From a checkpoint of a small transformer trained on Wikipedia: 8 layers.
Each number is 128 + 32 x the weight over the matrix's rms, rounded and kept within 0 to 255. Layers, rows and columns count from 0.

# layer 4 MLP gate, 256x96, rms 0.297, rows 16-26, columns 0-95
[[122 136 191 122 138 163 133 128 121 149 134 135 124 143 117 179 145 132 181 166 137 111 142 104  96 131 102 134  93  71 135 173 121 183  90  87 124 118  89 102 139 126  95 121 112 138 178 117 118 159 127  75 152 154 121 118 207 109 153  77 139 154 112 169 131 210 120 109 108 159 161 155 193 139 112 123 131 173 161 117  86 134 110  77 115 110 139 113  67 134 135 164  78 145 118 142]
 [159 132 128  90 148 109 151 127 163 119  47 103 146 208 100 129 139 141 187 118 138 125 127 120 110 112 126 179 159 137 134 109  97 113 123 171  63 156  82  71 137 135 175 113 153 124 129 107 145 163 171 135 177 104 131 126  82 104 147 158  72 183 123 137 144 159 149 125 115 135 179 136 183 184 113 142 118  78 147 184 127 147 114 183 142 128 119 105 164  92 102 152  75 113 155 129]
 [147 158 163 138 109 137 171 178 131  98 162 131 115  85 132  92  81 105 119  69  80 122  59 152  93 138 148 178 170  90 144 108  95 169 123  99 150 149 122  87 159 121 150 129 206 133  65 114 135 110 202 166 115 150 116 155 105 154 183 105 152  75 147 105 105 135  80 145  15 120  44 136 143 168  81 117 123 162 114  92 131 151 117 148  93 161 209 177 118  94 123  97 133  66 186  68]
 [103 120 172 123 111  93 126 156  81 182  72 243 100 115 118 124  88  89 167  71 169 111 166  99  92 132 143 138 118 129 133 122  82 167 119 139 137 141  93 146 146 137  88  97 150 158 153 103 194 196 186 131 144  88 153 147 180 142 154  97  97 114 121 110 125 123 185 130 117 189  93  99 123 154 189 160 138 119 228  89 150 168 137 113 134 137  96 100 202  76 135 121 131 122 166 160]
 [187  79  97  82 185 117  84 114 155 104 105 107 147 126 114  77 169  30 122 112  98 155 115 147 139  88 141  72 120 128 119 126 173 102 116 217 170 146  48 158  92 143 174 125 110 164 160 113 127 132 122  82 180 128  72 131 120 109  81  76  42 146 135 163  94 173 183 129 142 135 130 126 125 126  68 139 135 136 135 159 154  97 111  87 170 149  98 144 136  97 129 135 132 136  59 151]
 [144 176 131 160 125  83 128 132  63 179 149 165 141 179  90 164 180 134 102 152  96 142  81  95 118 112 113  84 105 141 144 131 118 108 173  80 207 122 134  96 158 110 154 211 170 132 139 151  91 138 149 175 148 190 168 190  76 131  66 103 136 128 144 104 138  63 147 135 108 140 160 102 146  83 114  86 178  90  88 134 168  66 157 130 210 190 153 114  92 142 149 136 124  95 106 203]
 [122 109 126  78 132 123 112 104  57 119 103 173 175 180 144 136 112 149  57 148  57 171 116  72 142 178 136 156 214 120  85 121 140  69 111 175 107 174 110  60 176 170 195 144 110 134 121 145  95 124 121 154  98 178 124 164 106 124 151 197 101 114 145 159  89 112 108 109 144  61 171 153 127 173 106 145 122  91 118 152 138  94 142 148 140 113 152 156  95 107 128 111 140 111  94 112]
 [182 109 184 126  87 110 131 167 146 123  91  96 114 139 127  91 125 146 158 124 182 102 173 109 113 125  73 156 164 126 150 104 111  73 100 132 103 150 135 106 102 122 116 105 150 129 125 138 110 153 190 160 159  84 122  88 128 151 124 156  78 168 114 103 135 137 143 162  70 109  99 146 131 183  98 119 173 106  92  94 131 123 158 148 112 137 120 147 206  65 127  96 121 100 132 104]
 [167 131 174 155 120 125 138 130  77 120 173  54 170 143  79 136  99 116 180  96 163 142 130 150 182  98 116 150 143  86 142 115 100 178 123 115 107 195 112 157  90  66 147 111 104 159 118 122 169  61 130 139 140 151  48 158 159 125 157  98 180 100 103 137 171 157 197 106 140 140  83 119 146 138 113 127  98 130 124 122 155 168 110  66 111 130 165 137 122 165 100 133  90 139 130  98]
 [184 191 117  30 129 193  12  94  59  72 164 158 110 135 114  94 120 212 192 181  66 134 116  57 154 130 104 108  46 107  83 127  79 158  87 162 113 161 126  80 164 186 175 127  84 167 119 146  94 117  46 160  87  75  88 165 150  95 113 142 135 135 138 161  59 136  33  82 156  24 185 139  92 152  85 113 101 106 147  82 131 135  74 102  80 108 123 116  96 131 121 104 129 190 182 153]
 [137 170 152  90 150 125 109 146  97 147 142 191 141 153 211  57 192 146 125 106  45 142 119  80 161 119 184 142 139 121 105 159 131 150 133  88 133 112 143 154 155 136 115 154  77 163 116 187 131 123 217 102 108 103 205 191 124  81 141 103  89  48 149 145 127 134  89  84 168 135  90 137 130 133 123 147  54 140 150  30 162 140 130 106 143 132 132 142 122 107  84 141 145 185 146 159]]
# layer 4 MLP up, 256x96, rms 0.324, rows 16-26, columns 0-95
[[130 135 129 100  83  77 142 148 192 121  92 121 135 127 129 139 172 121 142 165 122 115 129 135 140  94  99 173 111  98  91 128 124  71 110  88 134  91  78  76 222  83 115 140 163 171 132  86  91  87 165 152 140 103 105 149 154 153 113  94 169 130 159  39 122 140 145 147 106 142 128 152 160 172 129 126 142  89 101 176  72 114 124 107 116 175 133 147 101 162 150  94  33 118 158 148]
 [ 83  71 147  92 152 105 164 140 120 138 111 115 103 131 118 192 133 133  89 121 149  90 108 134  95  91  96 120 125 113 183 157 163  73 110  67 148 153  83 114 132 113 131 115 145 127 157 160 118  96 100 115  82 154 105 126 135  80 164 108 101 176 121 107 172 115 151 132  98  94 111  81 119 112 103  66  97  92 160 181 135 105 144 135 125  98 151 151  86 166 193 109 159 106 135  76]
 [ 96 105 153 130 130 153 137 125 107 100 159 142 116 110 105 182  92 165 140 124 162  84  62 171  11 122 111 108 153 125 237 153  39 147 146 136 138 155 149 118 117 141 128 123 142 115 126 105 107 131 110 176  85 154 153 169 157 116 155 116 110 180 121 201 158  94 114 184 104  95 113 138 129 166 161 140 125  91  61 119 130 150 140 128  87 147 186 110 139 121 105 146 123 101 150  97]
 [136  96 140 128 157 121 141 139 169 117 140 114 100 112 122  56 125 157 127  92 162  95 114 135 185 137 153 112 137 118 133  57 137 123 137  92 118 120 135 191 206  78  54  73 146 114 128 148  40  72  61  87 136 116  62 143 117 122 192 132 159 116 170 122 105 102 161 157  42 134  97 165 157 123 138 154  58 151 126 132 107 103  91  69  68 130 130 181 106 129 147 129 122 152 122 117]
 [124 111 110 143 106 148 123 107 103 131 164 153 131 130 109 121  84 179 174 165 149 139 126  60 114 157  58 191 143 108 170 117 111 128 118  98 142 186 162 110 164 144 159 158 132  78  75 156  81 170 150 153 115 152 128 153 111  80 120 118 139 102  61 108  75 123 104 107 118 137 152  75  87 107  94 135  93 137 168 116  76 103 122 175 185  78 153 141 121 132  93 100 124 118 136 145]
 [ 88 117 172 126  69 112 152 150 148 112  58 106 125 111 152 109 113  96 119  89 162  97 164 118 117 115 119 151 138  91 142 107 169 102 129 156 136 129  91 139 123 155  81 126 156 130 137 105 116 104 185 121 163 131 144 100 140  99 112 100 147 174 123 121 195 133 139 156 119 138 116 135 101  90 105 158 108 158 110 151 136 102 147 141 156 138 115  96 158 116 125 128 132  96 139 127]
 [151 144 118 166 152 141 120 114 133 135 149 143 105  75 127 112  81 134  92 124 129 110 127 129 139 131 147 143  84 135 115 144 164  95 106 216  92 123  88 153 108 157 127 121 117 145 101 105  85 115 119 152  81 121 113 156 142 154 125 118  70 145  91 171 125 151 138 116 134 165 125 110  73 116  91 147  94 134 150  94 133 146 116 129 143 116 122 175 176  75 128 122 120 174 109 100]
 [115  87 152 141  68  13 191 144  82 156 111 108  96  62 117 123 185 109 136 170 222 140 114 185 154 112 119 156  49 186 139 189  94 135 141  82 127 143 138 142 111 162  83 111 143 152 145 122 190 144 142  93 144 140 121 130 137 108 111  43 158  78 142 120  53 100 146 179  36 160  78 134 112 140 106  49 161 142  88  54 122 120 158 132 141 150 152 125  97 154 151 183  95  78 114  97]
 [154  83 100 117  41 159  95 169  45  76  68 140  96 129 127 123 185 136 115 180 124 142 121 131 119 142  75 101  33 163 147 105 142 126 114 194 109  85 124 104 131 165 152 153 154  72 118 154  77 107 135 123 128 179 130 118 128  92  95  76 129 143 113  98  80  62 166 122 189 107 137 134  93 114 112  90 122 151 127 148 111  78 102 124 163 125 127 155 166 143 128 204 158 155 177 133]
 [159 155 114 139  75 103 127 104 146 134 172 114 137 131 131 121 108 152 128 155 170  96 168 131 166 127 150 148  87  73  41 147 109 142  83 124 107  82 130  83 158 120 189 132  76 185  88 127 115 156 152 151 139 175  76 145 153  74 135  99 109 113  91 168 129 136 158  99 142 111 107 123 200 117 136  62 117 109 107 138 117 105 108 130 156  86 109 143 112 131 161 106  96 123 114  96]
 [137 151 157 156 140 151 144 115 114 158 107 107 112 113 147 101 143 177  83  63 107 132 135 114 141 116 124 120 118  83  65 107 105 133  93 120 139 174 198 105 155 140 166  63 136 164 128 199 115  85 114 149 142 103 136 110  92 148 197 132 151  93  99 154 121 141 125 116 143 107 156 105 127  74 112  79 115 182 132 128 100 103  63  68 113 173 140 151 126 133 193 114 146 112 147 100]]
# layer 4 MLP down (transposed), 256x96, rms 0.295, rows 16-26, columns 0-95
[[ 96 181 146 152  53 155 109 165 174  93 105 136 170 120 157 186 122 124  92 145  78  91 121 137 167  95 210 128 131 139 120  95  73  72 114 154 207 150  99 114 114 149 127 132 131 134  99 106  94 129 129 141 139 135 105 139 116 148 138  81 133 102 110 143 163 117  91 164  74 139 120  98 159 126 145  59 108 110 160  84 122 141  90 145 126 138 194 110 118  60 163 123  98 127  48 140]
 [122 165  87 179 100  89 144 131  51 165 121 103 133 103 135 177  74 168 131 201  90 130 119 105 102 182 129  88 123 111 150 119 201 172 109 139 161 112 137 154 124 154  82 152 110 136 126  59 109 164 138 116  43 120 104 156 125 113 117 131 120 172 149 139 133 115 136 138  79 137 108 164  78 131 148 121 199 147 110 175  81 101 131 102 105 103 146 113 155 154 125  65 106 109 127 117]
 [171 173 110 163  74 155 129  71 151 107 173 169  93 120 132 196 126 113  66 135  97  88 122 111  79 150 181 190 128 101 165 131 117 124 118 181 113 135 125 150 199 119  99 112 129 134 104 115  92  92 155  93 114 117  69 116  71 168 111 131 126 129 134 107 102 120  87 132 114 131 154 177 117 163  90 151  80 193 151 158 110 175 102 108 117 151 141 160  98  97 161 188  34 132 135 153]
 [132 173 144 103 128 161 147 148 140 153 103 163  67 136 107 147  93 136  66 198 176 109 162 104  94 110 150  55  96 126 122 101 119 133  97 112  96 156 108 198 115 142 185 119  73 125 127 123 126 124 174 127 125 121 154 104  79 111 144 114  99 128 116  80 117 122 138 119 129 211 116 175 133 110 173 152 108 112 188  66 178 176 133 123  99 113  89  74 124 100 171  83 173 125 117  47]
 [135 110 187 149 148 150 126 127 100 164 123 127 162 120  77 120 111  34 171  79 108 177  81  71 121 154 166 149 102 127 169 149 143 146 117  88 118 128 120 118 202 106 202 113 175 109 167 120 161 112 100 144  99 104 100 113 202 114 141  91 154 127 125 117 114 120 103  65 186 137 134 118  97 129 141  97  98  92 114 143 153  96 165 131 169  88 140 128 167 115  96 128  81 115 188 154]
 [151 125 121 190 134  86 111 137  87 127  96 111  95 137 130 169 140 168 113 133 108 105 108 105 110 121 123 136  67 119 136 128  50 142 173  95 188 139 153 111 113  87 166  94 131 170 159 110 108 129  97 167 106 128 159 133  96  90  94 117 105 110 112 120 150 144  88 151 134 130 121 157  43 142  95  59 128 113 126 131 153 106 114 113 144 139 157 156 114 144 120 170 149 110 115 105]
 [ 94 104 128 183 111 172 130 129 120 179 106 101 158  71 144 121  71 129  88 153  64 127 143 111 153 128 107 152 159  94  73 192 110 144 120 158 140  78 102 159 153 159 178 138 129 154 133 117  49 105  93 149 171 146 112 167 117 150 204 143  96 110 144 151 130 151  98 120 167 112 102 161 107 178 112 135 139 142 160 113 122 106 168 145 103 116 218 150 122 131  81 135 183 107  79 151]
 [128 156  95 165 105 146 177 119 105 106 150 138 119 154  93 119 121  89 136 183 139  96 121 140 125 209  51 143 138 169 136 172 109 197 112 125 134 162 196 144  74  79 157  94 101 213  90 173 174 112 108 168 138 100 101 163 180 134  98 162 165 109 118 104  87  71 155 114  46 194 137 137 201 114 154 117  90 121 119 130 122  95 163 201 149 105  87 129 151 135 115 131 129  50  75 117]
 [115 187 100 104 113 130 102 124 103 175 185 137 118 119 126 157 109 121  91 131 182 109  80 138 187 146 155  77 141 144 127  90  93  59 104 185 112 155 102 159 141 154 121 124 165  79 131 125 116  66 167  99 155 112 220 138 109  82  98 163 121 174  80 135 106 127 137 150  85 105 206 131 114  88 150  92 117 133 121 145 176  88 121 120 105 125 127 171 163 156 169 100 152 130  81 137]
 [108 151 102 166 127 125 126 152 113  86 172 117 111 118  90 134 111  79 109 123  48 194 131 123 141 134 131  97  96 165 120 130 188 158  77  96 108 197  89 125 135 148  82 133 108  93 113 142 123 142 107 163  85 240 101 114 158  93 129  35 116 107 104 181 136 126 154 142 140 132  79  87 164 139 175 126 132 102 125 124 159 162 171 110 123 107 141 110 165 104 177 124 134 135 154 182]
 [155 113 186 114  97 128 151  73 153 169 133 232 125 145 188 151 148 142 183 115 106 108 133 132 121 123 106  89 185 116  96 176 145 113 169  86  84 164 160 134 116  79 100  97  90  97 163 168 160 127 118 135 166 121 140 148 120 129  85  95  86 111 133  76  78  91 124  88 106  24 165 126 103 118 129 126  97 147 113 156 124  79 138 135  97 106 140 124  92 106  70 146 105 115 144 118]]